{"hidden_size": 640, "num_attention_heads": 10, "init_std_o": 0.00472, "beta1": 0.9}
Each number is 500 + 25 x the weight over the matrix's rms, rounded and kept within 0 to 999. Layers, rows and columns count from 0. Numbers have three digits each.

# layer 10 MLP down, 640x2560, rms 0.0483, rows 386-558, columns 2400-2479
504467482504532501508510501488488521510501484500464496523522543509491548532499487514478523514507482499491506497451505456508526538472491511521514500523475459491517478526493481475508512511518524501542524479524483513462499570501486473474484459
489502497544522509482530502481480491529513447522451478523494523494465510426531504488510507503493527500504523473495492531497507471485534491511526485482518484529520525460493482527477503469499524500515443548519476489523521506516508507489498550
543497454460493468496522492475484465521508495473518491422482507488531512509539502508536421528533513434457487494487483461484512564482495487478475466486510468491477514537499490537502495503490543464515441499513515500481463431472493531475489512
473499529494469495468515488483526464477486485446505518461522515487510506469541492501513510484514559477483475467503507510518480520541508511465505489482515564493464485447511519532538516501543483507514489499501528498463497511507551462501528508
468521511495497509529514497448462493488473500472502501490517526463504520496506502501502486497509478476503505523486488520525512478482490534574495483536508442511500512503494511511537481508486508466504540486489491507502454528491481531520477503
504522491514497517502477455472525477490525507485503491473518511486504551483515512486490516524497497479491540521497474493497468542504523474490516475512509516451451480531471522523544493485496476484483515500489515503507493484477489503512509528
486528493516512496501503514497526508494500469480508494541500462521495492518469485508492502478517485494492507477488499492534480523463461488486508506495510517481516500490498526509496477522479523493515457500494508499487547455508540483492507483
503514503501489469496511504548493493482422498516493475518469501492468508498498486451477495509519528484514510490516575472530529549540537505420500501491467504501520497498497501504538533477511508512500484446502477485473500488482512501493478484
490489527479477488513489498497485477489500488481471497494548506489499499513487515456506484528463500492502513482471455499520527479530511495503551484467494449523513517503486493473459485475501498491516529495503526506519477504527447435508511545
484514529516482478474507476456502495541495504509469508493523526467504472501536447481510482509517468481555494471470516418494506504473481501513497523494453523559504524525501516542507524457525490502481483501505496498509483458496509486501523503
480510492493493508527465444508500464468481515522523439504528484527527510556497542515493470458484502482495474473492536496509479467536531511536445506505489521488474522514489483498558502481500526515475465544533492511472487500506548502540470473
493517503488482485488529461439502509489502512473504534517492503479480502494493468475496527538491512528507537488519473517492486507483432534506523438524482532487515494482504535509455556535485525509496505485473538503521505514473463497481431561
488476509445503487463458511472533490465467502484513502493519491497465496499537499467468455499493480500470493541504540507463508474552482499485499502515481537523512477509507505520483529516495493499484506465491509540511491555479426479510476505
490479489490508496434491508472449471528492544505476490496516513482473536463461515481499526507505545530505481462503494527495508526528481478479527488522500529503500502488504497472491489524544496519488512445489476503498538507497506469506483471
482495562483430515520492461498510524505538534533489465471483503481520524463514505503479455499468489505452480506501544527497465521500488533505528489511548503490499495470458495533509487498503477503507480484531517486497500485490495526530601502
545512500482512483522505477502509515483490519476512511509515489506473490490440517521494491535460508523552496499481522513538512515474519530512506446527471530522467460489487448477549503482479498465478500490522528517498521509513500497486471474
516455476479534493482438510500515463490507489486504465486525473478496520506500518475509475508483543518444507497479453444487503498469468536493483468458477479481536419514484546516475518499519522471473470515485524475549444516508481502486507506
472532496498526495482497514516491486518514510473526517524495501523478521496501500495526510529479512483494544490503517509514521512507478514475488535443478513500502456522437498475530532496506511544539552474537571489485555567508467462513468502
508511469480505520478490503452491477534519462505510493510486495482500504551490474483499476477509469448469492514508537474512492463509491491529505497476501496497497475464470499497505495488432461500485498533501490495471499506475550500471469451
510495530521493499490504509515559551464500506540550522527494492460498567471499508531469482547506494504519492530530503503503495521462502489483537443530516511481521530509493500510497502479493551509491485480507491475520481495482466497470482513
471463544496466501516477496519493451497491477505548491514520493523499488483489484453523519490474520471489507525500518508527514511507511522474490458539489461527533481496503505477511520489545498466528523458508485489485525528487500501484539508
525491515512478487502526510463478474510505501520501520516466488502480522486498499514488464495501483511496509481498482470525462492505494537459479524499541504509476476456498471560483497492530512527492450518516531498486516524489503507524514477
494512524472507494486480539520467472513486468511511522526517507528469485465482520495523494493529466503520496525492499542500480516532538501470515462474484480512474497497489490550508518495455508543479503487492513534501502521513525514480547542
501483520482488531462476478503508531488535505506507456477511478472503491445499469460463528528499464484503536498498560489501536475515510488536514461475526514482501500548533480509539523554501499498503506496530487492498481507489483523508466466
477472538520480510479504499510492513477491479509540508500491454487505517521484482484493505462526499502487479499489489489489514495498556488495484512544492495537512446473505531474496486533512521486493553457498532552518510521510466549494486512
479505518499516516531488519502501503540478511467489504441516521452471496526484504517500518556519478531495519476498505506494495514536490468510486484523497509473470520480487507527479495498541481545486469490539541503480468486474431522480522530
459531470483487500445479526481480519527508477467445518487506498482461511499492489532483499499474469503483481504538481431525482480515518521513501487516466515486498456497485495608472502488471516500494423497484485480497536503509480488514502476
527529435509494500492479549462486466464517544515503451450511480472509552491489512508508513527544504517457465531529492514516507501514489502479491478513472508468502478466477489528483488492480471508505509452469533550497501514490451519499506500
492453541490517518474489494517477501442513519485489441521478485473483508530510548503495500502507467532515494536474514546505501512517511454497489496509486480475543539487505533477507513489507511469509489472462464492527508535457478488491486470
472488482488455498524482489487515475463492521527503491465506529486506488515521499487481505523502504499476523487510489473493488493437502509491495466496517471515452532501511475532486474490487479459531493481509462467485494469431534472502529508
510510496509506538501471490532523422497487506515521490497525522456492493492484476510542498547529517478471483534478528516547486501538478482495492471541508501478493524498529505452526500490503496501486518473530526502480524439492442485485493486
506540468506476514518542523454519495496474477478528536506486501493513488494473466484492500491489527493473510508487506470529469488496510530503496516453453506484481506495494507501458543498489527513502487485504499485442493535493535525488532525
489478483449516518491487505501522543505496481514493511536495517480499537490495481497459487502506439510507447492475550483487470546475513490506534530505510465500544496475498521503468494503548493478490471481491490493545551511475490480507463508
500541454498471491493506505541527485503475543488469469495502511508503481528521502463469509469505446513513476491485497505548509471517501497542507538484478484506500467503497511503483517483507486488493509459510507493513506493521443497512440540
516523465512527559511521518510503537489545527511518495470543508491484499508514475529457523489470486496515493538458525502488546506455512481538505490528515462492500504504510512509516492537492516518422477497489502500523510484474478482520500479
514517535541511507515498501556520483484491496478504504497486492493479494483484470495486525524539522507519530513456503488550453470482480494532543520505456475531544490537466495433488493547476474504495471498485481502550490484526520507504482487
533532519485494507528498485503553491542473528467517477510541481529492528478487477496507497532489569492454502523534502517487488563491496524427508527498469476498523509548476516494508489477523493465524541501469562546543516466520503496499527515
555521476474546507502474461500460439507495502510506525511523484506482448520538500493501484498488493480507516516509488509529511448503499502435495511472481481460472452520515551465524502506489469522479499460492547472493513491515520512435558501
509498498493545525452521500485500446513529465517477496478473486511511487510468505516476537490496430509540490482486549516490517537465505524499459463497471493478478438485511520480535476459487496530499468490495487506505530474451488487558506484
500498475512528494464460470541536479506513519518492482492498522502533516524535482532507465508471422479508463519483477541475505465508503466456502543493562491473480493486503484468485521468516494523479500467443511529477493498513457529467500512
486518516484496524556504491452472506497500533520498485488494495498518506508508519531526481498532471477514519512493491478530502490503495454445545546545458510498498529505502471497479477486543514501499482477461527509472447511469510497494505494
487507521500492507529496507549457471495513514505485518504490478513483484538515507497530466494543497455471506461502481532440526494489484530560526528515544513521526480467493534518463495513498476507478497491495491498468514457493500497508497551
477489449524479497548448530479507472467485552496508476509511492497506457525442495478465494554516467473516506504503493487481530489470495513467451527484480522493480525510498515505524494538500517521499476481518511491462555514478499476489465518
520520485506512465489474500511491480466495451543512489537521525478487498517501521454480530494519515463504490557471554461484500509479538530510491511506481472516533496503467516569515485499519528486538506505472510515485455497490502475457522524
483481491479488513508540499519509523543483529519489483513508508501506529508498515524479484529499552500481526545478504464478471563509444525489509501479519468494504486537472466464500507514485447462462475489470513501505520442510548509489490458
502515530504480489478514478487522497509487449514507492494478522457526518515539495512504476470518519515537516509510447514535485485500541534498528490511522514503501502462454514491516486496509496489510492504504513539516484503500494529493520496
530520509503493470497473505540524555507519471516457512549483520470494532476491502462499507492479504483476503489487511552522499486505475516500514480485486459516485493503480500490523537501491461512508521503484499511559538449543510492481512507
513449513465491523497496517526507480505466480492486492540462459484500481512513525495472492523525487471476500528485480467535519521476448458478505489513473491496503507517500533502469514445522537520513485548511477489537443511496525473469476505
512520514493465493527496518529494509485536502460498460511500472494514502485504511475526505491529544459458492517487452540490529465482518531535486457509478479507471535484512506472467539481495521512482511479516459497515486515510513531506496490
547478464479475483446503500480500514490480511498519519520490513539457474492485478471527493457463471472502534489498546481499525506515505501498471484473458526519492485479507518541508479481517504554514484531471486493491502506498436513508522479
503487475471516489469517440492494509505490447504488483542495484488482478480461532513557521503463496503514523537492522509526533546519543494467469441506464517516524493507488509513489508509490498468515496491504476505474488493471498507537524482
491514470535500529452523509490510522510499511532520547461504501511479443534510497500491534476501512518509496482521518516520509535514483518499489508531509472496509490511488499459460518533496487510501535497479437556496490502526513531507523497
493500546507502497538488501514498444510508444433509463503515482511513507512509492527498459521514512469496513455516532502508495505481466503515474474480510520518506542512514502522538509513486511522523515509506496491513492488501515535522502477
498479487523468518526513501518446472486518482490507446500523544520493485529485522511518492536483496493485498467482521524457493504506500472532520460479476523489498512534506472535500461474525522472506486497528517475510511520517513498495487507
502475566486503537492501497475467535472509518540513500490491486512453488518522516517502503492487504517493461521507491463492512491422492516508494494504504496496523463527510490515502474479480479460463485438524459490518495470445481476480548490
497479486515536471525464493523521534525506485516500493491496491514474509524500501520500514502510480501501509505530489513508485501438510497547521498536513536501505507504490513569502471513456502509519509503489521495519485496516490494504495525
472525497534507540495456515485490560471513515477516529473497460502453487493502484551466521521459555478493477497486464497540482550484523500468520547488473476481501506515475484504435506525553478488496478498494507511500446491553538499518493489
524574501518526474530524446507520510527488483488489501514473510479514491492517490478462481502483488470483522497477499516487500471449477516476530462474525473539549496466501511518466552492495534451506532516488474505533463501516518476494477509
447486547530491498527468486479500523494480466537510498503493512483508446484512538518480505508516550446541514497503497489521484487462511513503501472502530479501499481477489517486488483501486526521504494489528494495514486535477495511474485519
485492465488458480495497480494485436515487509478473504506514494497520490473468531526521494512499518511500491522549551534496487487508527494525505544486465495464456525494488526513498523475524519513502504485500501479478513474498492523493495523
471482487473483504443537485530495483478498450454495498475476516505536462511483476510523517507530509481491482535496519511459492531448493510519476505502502531489494495525488486496481535494537505486480507498502484528514524498484520531491507450
519492493506507488522495494501502510487511492516517457522476463489501468513487493495492523524505508529473468509496490546485513497413523548473454519492484456479512518512503497505498538525458518490549469425501469512538531514555452523508469447
522535488527456476478497498541523529496548498478514465526516526508494569500504569512515457471471491497503478523460489512517500518489526490512472479488517474495528501499503481550471533527470504471507528466484544508481451548495497493453481544
473476451530486507533498498507525498529489445484477518511556481473486491467498493529484459517504488529469511473512451524490520442513476522530527474481492506470526480474529476502418494491494520507514544456476499463532444517472529471509488512
519489500485482490506465531460516497482494498484477538494525525541514487472510504508499470516500485523493473508531476517472561486509532486527507485486503503500488523474515520518522504481453520494488499441481538527501464493495540460470520492
497518557473499507459494520530508466473524473526490522496505516499520486489481510439523482493521499504510482546456502476494477522530495521444465490471489540495485508494530472471534490469478512511489520501556610538520443520523515515520486507
501517475526531502508474535481481481477496505492499544477489479453526483512509496475547512503525472492510509475460507508476487468468484461536544535471503466494496473482449497473510495509471490499509506509468486490489460480516480464545487505
466526469496499532508470503506500483472510495522506522470498492516481443505473497492453512466510432528509496462497495497441483498508478487574476503478519543498500490542490478538490487515510537529486465513532486526529495501439510507490473516
514474514498469507505490464575507503542463507504498516572477498497507501473470530465520494505536477508497482506453480502523458496488464490528480464512518547545481505482483517465520493473502474455489492467500425474548472539536498512484456530
490511446543488509506501495496532528498478503496526499530508507510513474524528498466488538478481473465486471528466476510477500507511527522492511522521510507504518422457501525520502491481518496494488493524505481517468542519492490461497472459
492503514469440491504487463502487481511466488529502486492521489496458488523453484511528502522532539518521514480476481480527464497521513517450511492507451512552506465478488514540442479482464474446558459518537432496483485478504550510525479516
500503526493492481529529516501497499508538517493482480495529477481483508492524515506470508513477517539488498489479443497523473462494506499517494488497452513483473505512550502496504522487502446456489472545471518467537470469512447505518483466
508499505506456470480493494482475486436495506467491479515511472492499477522522502477510540493515492485474514506495536487483507486500515461449499533473506482520471494500506494492497511540511455533495519498516500496467543487476474480487490472
503480476508505545542504495435489465482517505498495497509506478512473506512543491517474490492472510531524478482453452491491481499515501562538542496503513515499510516480479483536462456485500527463432475510507546444536490486444518525496464509
495491464528523473469544469488506454461498534454491496477496466517503520518496544465492509480470532512489444494562510469514519532513501460565521484480506494507494484487453514466495480487475482488440483539519505485466488537538579493467446491
507468507471477475509470520530479485510527544477489535445478473544514543528521472538467502487516523466516482491495512529495457505453506472502475546532490531488516529486492493505452489497505504496503476528497451541468554485515476489506496487
503509504520526474492512501553522519486529502522496484546470534507492496508493491505479490489510505533497489539450487514471528488496487512487530531556498559498430528499478542529516517533507536525513489523497521470522538523498502489469489496
485489486514489524504535491466507532466502545486509491516505497539472456488507472458529552494514530462530515512551524521509456518463491490463550540516470481437483522486497537479505523535485471516516535485453537505491531534533487530522522468
466509484525490502505472503522505491507508523538525509512488507468499517508515467481478525492475488503526492467505473534499481538484447435507517552548513504480502520489547499508461524510550497498434496545502493517492499518473472533502519496
493464493490479523528518500485511535548534524495509462451494490466494500538492483532522448541450506505454506515532492455449529517482488492532519497483463511483493503504513497534456494499483517485501454462474503500498532482437510508491500469
534535484506476461504520478513485479507467517482547455480563478491512517496505445502499561500493486496517526517523511516470465498493491478470504475533529516495518506522479517502539448464520474487500527521487516485522531493474450542515534451
515513476527545493516491518504510496508523508483478494499497485482539498481520522518491502470486490484485483514461554468467542505522501549501507488515521470503497470503487467500479511485502507495507520481503468503508563490539537476450494493
513503505516499519488511510483487432486489521499479482487504522502501520499480457512501459521551464526509483525497510445492476462444490444537469497450534494478514495526497464481519483498499504493530494569507478477497500510511515510547496498
515549458468486511495499516466487479472516496466498489503464492467512487486508498497468494551487488503486468515520476496491493455537453530533534466484536496504480521501521482503503508488480496507514493507504503464451509475515533521531559532
496528483478477508487488487493450523505484467485535481506493531472517523502556524474513503535509479507533508500502511514508477532508516506495528485490507554505495484513488510490519487498489480491489502435491546527499450525482504529493466492
508465535490575488524521461535522465521489489543523461500491487527514461521518477505533535524508449453524496513483497508467519495499532506524492514512480493470463538533517496461516545453539520483477489487517470513484482482488512507534437482
495519469527505468472495494483485469454533500454505524505537517494485506484505504522538470503526467475507506480486466508512509528480522486507473493453503483482496489492501467531477517491483535476462500504500490551580485515493441518478475509
492470484504503551485478509458473490495537517556526531473476493484480547516448466463490556564511449437529516457528524535513511436512470483466489512469497451478485527507464508501522508462525487478477530545503521497484485489547496545527481504
514527478476508503567495510512520507518476492525459473515515503500502465510481464521443475534540490466483450480477481526551511533487515538443461493471534544498469509490472510485474514508496498497500467489524490464528486529531555508507496519
522464459478512516497499510447512500533487499497470541474455520512504476447487516508507491456497464466548517514468476498501467514483483487580481487511487455511517467535480520469504503524524505496525514570499504475516473544465550507468524469
454483516479494526501527486471487507479513525493506499526518471517493523537448497515507514500462493529510526467525491475496475525525475477559496541472487530502454484485482505489503502499506493493475450493474479476468486479463486498488522481
483481469504503463493506508453480555484477483493486480521522482516497513540494507521500493499497501509530502492533454494527512503479505485432511491536498511545518511492514520478474505531489516537523480468490520532483487517515501532494480570
509509506502502515488515478480512483518496477477487481485494469495498497500513561470464493471468525508520491502506562459459497478554509490488511518552518420554486512510526468452485518482450461482495499512491481512522514497482524512474472507
496509517523479498516469489538509471514483551490488498512531508501494504486494524501505451503482563509485473480481501516518525486503544489551516513524520526534482514476463523446489466524444490493548471449500450465514504465494499520491559510
519507549537511488520489521537479559527500482518474534457507529521503505490503481547482482478483485540435504522484497514450533531543476494511509546511506505512526546519495510534465507503501485519507479549503431502509473462497460538499499468
478527513482489510484514491487470431504464504487504526476469512483477572512482460488514474519455488492483488504483462470505500495488536488470502516512517503506500478507522527525498496491471446495559506519499522480521462495502507488537521478
505499498512511522495550509461555527473489484517510461522500494520497489488499482492495497416510481505450493483509539539482489451563477504543487514454528474494485452521475523481490493507545461489486510534497503496510478505504454465467481483
463525527497507513451474498495500519538473474482508458456524491467465477499497491454509536515500513498525546523475537461459540491503518484497468501478498526509519474467513518495487493475503478461501564500488507514511486537475490496479524509
514437500462500498470531478516528535505492530523527504492545487541494533518484492450490481470527480486507494481516487512477509509494470523528482525460473501478511496525504451458532451481504478536493484499504505510473512544435506468547515530
490501513481482493502500502546512478495544480488496517506503476512510472511505522488532481469499525508488463498459522506536486479517518468540488489517532499510512494512506518482543513506499510520526543486496483490528521477501495491444502511
471491487511512482514459489450458542466466462485513521485467512479548512488496554494498514469519556486482498489480492467530493500465530466601486474475526504533507449518490512482526547499528497454468517454490524468493520505491498473486487481
529476505459484507493502537506446481549557474509490528444516497503505483497485445464523501431508466448495510495491519512479496472511484531498477501513478459519510455534497527495513458499528559506484479516539483519528483475500492459515489492
484541488509508466515464476477510509491498461500491511471511495504506521512504521561499514513501502554499471447480509469503481465534529478510512483522477518476488552462492484497512485498455492475503510480522546514517463513497481472504483489
503494515520504490490478499467486501510452498513513455484512497489460502495542535520495518531490546494520513533541477519528515516497502506502512467514478530532503544559547520538474478499468488488478500497492498530483470514498469542542512475
507479553524527484560492529513495502535456523491521505540495527512498508501499488467533511497519515505536505457495487559513503488487515488512503519504542515520484511473488513472491525499494462523499561455490468528493470478534488487512501488
504454486485455466482485546497493482451519505525465461482519502499526542527488492504500465528494477489451469516529527517441492520516483514512472521493496497462538497502506494499512465526515525514503452501524503533469475507472471496467479476
509487499518504548532506525504485545490509500479482461504492482482479538503503488491559482502511456447511520462540484520487463512524514435494456555486517555511511469479476494501476533519504468480452473505559459482493481559486536485492470492
545486450499530464466488480509506541511520512497506498520515488509492501489512521489500506514482473508492475493480483490467480455501470511415468472483489517493510457499497466501456493520500447506545485474495490470529500488507506493451481551
506521543462489534467502500429493473488489504489466470470518484494528505493503493478510503508509562486539516449467471545511475507489487499489533431502509535495469492499530464529494525477493497491458477501490499499506489469494482492505531538
550494501491500520487501531481456477502502493507511508507494492501460499479539486496487495482506508510500509538499493482479471500451501424475503486502523437488550507513457462506499476453515515479475510465484467491521425474526517502497521516
514520499478518484512501470535487473515466492478495505492488514485528468547483524519532461493500531507472489500524513505474473506527524520512481538479486500512498488475479505479454507491489500490501485561526564476475512474477513502519490553
534535468501479492502471485527462480498481551456449561483483503501528540473492480505479510500509511495527515483507515520519526522491465534526497528534508535534483487493512509541504528527488526504456429521523509493491515542486531508528508467
462462524510457532501489510460491496497493540482489487549482499448485540477508499528501471515493471522494509518519552497471496504510472480517503523513531463493481541483527518457513533505492500525506528507496566509481474519565463569485535504
527476530490522486458464547486471484493520508521499533532512498501525499505479521500512483514518525538512510506492502507497482520517525520468509550493496501500521484553479505502494508472554509513468491493469481502525516507485515457471497505
537474522482470492514502464523495492485473507516481507488515474509493461514499467487484471494514502495498523569510509494472518487494505456432506491508521536490500515441520510519485495504497494471503488493515527494460491479486496509484466464
483559553485501479532439434501545460500485470540486500508525489485509445498519456472515495534532531500507551496453563491485503489484462491509524514500495549532526477493513506451468471517505471484545502489496500495507513472469510475476490541
457487444532497462543515474484497473503456487485497483473489493532494491476523490536499479464471523523487503475476498474496505533512505551504524497516522506489485479520528457480480446505511527521464462481485493467487496493511499500500520504
477510484493509477484497467587509489499507521477520521506469487501535463471510510510489495521490507466456512482500440493493498505494506464540478511467507478490497477487480532543507519512502501510482504502513467457512476564508462512467461526
499497507509497485498486518505497545491492486502492523516503493482505485519489525524470508532521547534467497506506505433523489520497503432491458510435521492485545464490495531495502517564515499513493471488498481534504499453502498525470519531
577550383471602683497543566445518502540523519517524531513480585577428398450539461538586388485610445539458631508392439386657610458532500462457588458440569455544487402567611484370336553500384557425449397542624510582502455447507503392480469520
495480489464513506518494495502528511473517537493512486499503490507493506528491518443484502474528531521462546515514459438523517491502488511493500478535510489501508511497520475493496481496468521523473525501532514494528500447544486521506504495
507478471489462491494502525478531541509487488502505482465474474500527505524492518519460464481481508491501504510439501518508485482505487517531513486525495493511520523469497466499514461513503546498498449514563472470502514519453489495464492485
512491478498501508519444516522502494527502469490477507501508528494494512521494527452508523503497458520491508503454502464465465532472484458527495488472426510540484479524497481482517500549507506519508459504503464466520483511496474490479466500
484490470479482526531499511464498475476489492479506505517493507518504508509512496525499527514487483501544488493494511484492512530502544474490481510449546503471514504510499542483488504496530515538517484468511450446490514511476490501495537510
515474506488444517467491465479498477493445501522461456481478481510487480512521472511474494522502495471475499530505538516509501514494487483517482511470497481467482527499485478474540487468526529494505523492477520531484520514509482464480484479
516508519494531510492520500507502471473547473554484524503505475467472439542496510460510543540506497491510498498474509443521486480449482472491508528498485496489490543465529487516494514491554517489528511513507520493478487505510511467489472508
487472514527478514531522521467508523539516531516480514491510536517481458509478520514513524527514528501495531542494529509476534511468530523528493476527529532468476507466500527479534498513529492485481535514531428496509546489479489522552535499
548532525494507489509491530483524503492500489488478495499500477484457493467463503504478508485504537500488518524465472490521463481482514480469497534501513469498511488484513437504504506481502511435469477520477504546482500473457497525525499547
478488468484516523446509429523501497472528499519479505497471467468515495510490506516542464516498492519517486484514494494515536499515478510547483472470509515498489451470540462481478512546492499508496461524487529499495553488462502488500496458
496488484502451486536468532542521470498468522514469493565494508489488478482477469470475451536490512481451504521474512465504525510512482529470489539506499500467521528498479491505490485510490463450516526504523493477516473514543463462519541537
499516472504503461507478474461473537533488498468529491517495454490500504518509503523504506474475532501489517478503425527498497512477435468489478482511525499482513471470467524474480508513518543526489501515550544503476545497487535538512501463
535497460525477526519517523494477441564493525453514517442451502521486476500487475486519513482502477541481459497509462478519510465554521515513473491489475520504488495536524495517497471556518514483472486477476559526488506544487510494519520484
493463480494515485522463530517471516502500495468490491494523468518471482540480502492515473487488515511493498436502465537506495463490480523472454479472488525508541450517501468471486521504502500448496494513523488481501470484504510482543498478
476507484456509499493546453491516507528482516465532510488497492519482503486505510527472459453494528505491516473532481500504476490491561511511510485528465493499532486526509478465493477527501503485489454475480502530491527509498515504469484503
500492524505482523454531488520488503535576509492515506468511509491540454484486522497499487498510497483558529499530508508504497407459510522559485517490539546501500480505475521510559509487536492497510531480509458514482487489479499516517468525
491501497493506466473537467503516529478490497464518512523496467492512483494479466500489532462468489491517515509470511504497519522529497513577481509455516489551470519489494468507509563530498497483530496513492484539527526477487476503506472476
516470479482530501522548510476482515482503529551508528487468506498467505493437474499478493493478512491508476495530552494471533494523490520550501486498481475531487483488521501461498504521515498510477453513492480506507489507512494515500480477
493502547468444484494471465470509537540518506522509514495499503499508470458535510500516495536466488516463486524509507474456514518468523472422521500470473525484483537505525488511457528496482482460534499450493484531476535526466510456500507486
501512495548484485486475498522499508468474514528481508510519512486511528491500531565463508480502584501520477501487507473470512524489486503512455521446442499533480437554472484532478495500477519460480484493502459519472527535481475506499498480
492514466488514524526451495473491485490494497473515490517511471515486509478501490530516509537528516534536472519509495549512501482499438482485515525481486532477464452477484508505461502527527484530542480475481418528467466524501487491522500518
529506490487492488511502477472490507490460427513485475495470511485499491559453497443507523500526530495478482519483508472519504458538508515543485497528485460494514486451438517494517474489512493501510505521513534466513506492477545500446503525
484509390531464513506468505530465485483463450525489506523524507458515489496493541520477512495520410515547494508445468470502480470482482506439505537448544532508505483495507549507528460510518482494449526487497510506524435502489443507495464512
511459505527505491499522506466488543530535479499548497486534518473498544513512498529505477504535535523455522499510499495477505526493518522440513511506477524480518530500480479508513435491480494489538540497514466511538465472492526485501463481
521491531469457480522493488521505519516511554505477477486530542516515491494527506490484505550497470514467487499465468448489520482492476528531508480500527480515473525532495531495489489513536485511451514479511518507495486506524500560496479505
502479543523499502494508526522465513477509512518539548516475554537511537497476483498522493496489512469490503472483451491491535526474454542518489474507509457516531489474523494497512498493519519502497532542503506508506492480489491472426475475
505526466507516445475485499536525468525476474489537487489528490487458475516493492478454552511546489495477505487500506480522468506506558496452507499521499500497459511495532481480505499476514528495545527481472507480553503535494500526513522513
476501537484455527488483504499445496484475475515512505483540450488488498543485481465480492471502479546475578544466533498515467487510474535513457492512499448509494480516517519470559505516537491543462524501449517527480459538510479536472508530
505468511460547491465505494481485503460523500504481543515494488492512513499494472490490512457516452506531519477510530503485514511536517520534466519539499542513480507511521494480519515515479497492494514500463480500443485474518473498549501486
504543465461495472490489497513474469516488495518465508470530521448485493508492498510498487477532522525526509509476520518528487468490479442469498515497535524488501503487506498502514507515542495481524490475473488509477472469530518546523535466
510532520507494488538502499505496523548495523526540483495514466503465496488513495499518467475490546495499517498497476531525455517510514525511502471494483511464503552482481501508488499458538495470571527533501503515470489497463507492465535504
548461495482526488492513504521517516491489519515527506527486503506469544514492488521486479527479555477484504565474470496508518514499508523531468512504455509478468503481469507502495513492534515539487495495494480518519508538503522490481440503
509459491460535505481497515488529476527538487482479522495494516501482509507470471463540487521493505500466515487522468531511535478484504573492480478467480502530496491497536503462491544519484476541457521522497483454492490504498472520518516498
464478512497519489520515488524509500462486539517510528439473491500489506487500537528501508505469494469494495525518505456516491551475488477492538491478478498501507472518511504562461505473460509470492495530531478512484486534491526488531538490
521518528441486524484467500505515519536504524541508547487502507548507538487520490493473474480570507478501490494502533539513526551514534524459491481487507511510511489498462482539520485474462524484534520468465514537526537476462507548489497474
522538484522511480476446513513537493492496488490525479483525465508521507524500487505489455476486476527480518491505460507468524454462498515546520482515531426490542482515539485540471499495481510529449494475509483541530469503534516440487557534
509500486469518537533497495477474490493545505479497525518459486494471454539473504494530515510491471467534514527556452493510497472569464470512524478483446462474482482511490480471465492521473456558461447476453495472485492543531521463456484473
486488501470511492500454505508456463514502508563483538520509502489527525483505496492499537496524489522519528501470469462504495509509510485478514499519547503498503471466521472499493538505479476500495506419480481537515510512509490485503476509
478506501493480469526516504499522532533463497509488497473497499521493531495476477501500520521469454510531508524504527478501470475528506487528519500477526494492505498502485494483511476494518512507477504521495520521495540518546509563487504537
515507500521516482485536504499542531481487505502486508523488533468494497513499528488481514479525475469524538499492478491464485475490486527512503460513440478506528486501514486496500535504509510490511494553499499503502481498522531512513489529
481522501489507498485496493435500504519500529480509438506503466484497498527509521544469525557486469469478497521501508506496461507478504514564472487529570530502484498536483519518517438496500520511482495505488498481526500478451543486457512476
510486483456536505473521518494513537474510528531509518517502532483461507539483538513519512462531501529478530487504501556481525453467499519534467510505520480509500514542499500451529521477506514506481508474483489530531470492491477502479476497
474479472477466494469525511423507495503493534540489467491491474482462462476566506506482497512486514518492499490543469526506495501506481492502491486508531469486485499475537496482479498485496494482439478461442500504501467487508480557495522527
516513498504531435460479503547488495465446495449473531504494483488494471497488507484497514505470475499474520496495463473476478499513483468508456499464474477513483515477527474492507509487488519461483463502517489472503481508512484513511542472
535526529514500485513532514494522445520523516498485491539464534510517530492532473487477479517522502428494520537494520505499481472494539507435508535503476486467478522493504531470508511480519523543546475528480532489479506516503457492522529465
537475510485472496527553496525503514512506508506523497512490514544520466514532536504508475472512476496526517506511520511507521517504462480510486479486488434508496558487486525496508526506519513521539497452465522489470519539518496470467530501
505528518508507470496504481529528489497483467469515527517502535492535511524507556509531493479511513493505494508527526482509473510548551531516493470491508501500482471491517482531510487498485526488506522491513479471511537503472522492504525529
503502499498494518493509488496475529535487479512481523497491493533515501490465515484463507523479477497478491508478511488522489453524555510492499501549444496478510523475476466492519473537534524530557502529513531500537459504512484481507420519
498517477498487450488498495480482529468505510482490470510484510485447484486498486516490469487512516520538505489522495467499461510497533532491545549555453459459512494520495499488482492513496459508508486482498503463503478505510539492502493566
533541518511508478466516488516485490514500483451488503537484534482510465489512524508466495517503499508498491481529516470485510507473501493514505489563474530496523505529496524525469533528491517480518529499478548484532549531477442485469515486
489545501501470536507477532467532527525503492532488439516509499499488504526501538482506522495471436505464475478515458504500518494526472511495528446483487466468509470514530517482485466492480501499514546520517456501484474500482516487518519506
519490472512478519496482509517450482567532549509467458515506532501507501529524517531482504466479481449563461497490541488479495559490519481529500540500528451506465551486487473476525560504443454504516500441489422508502515485522459497536471525
481490506486480499485481479481468508533482499491524502481507529477500510493506467523491523499505513503464516479514477562526519506491485519474502457509535503493511525506534485524524536487499509463498489481494500493476490469509505504494512548
460467511500482488497510477482454464508488524489487531475498477497552507466526481547533526514520494498496501483509494449476505472491471515528495542508447524469490516532520520541458494522467545484504458508500507500468500473474492495483528523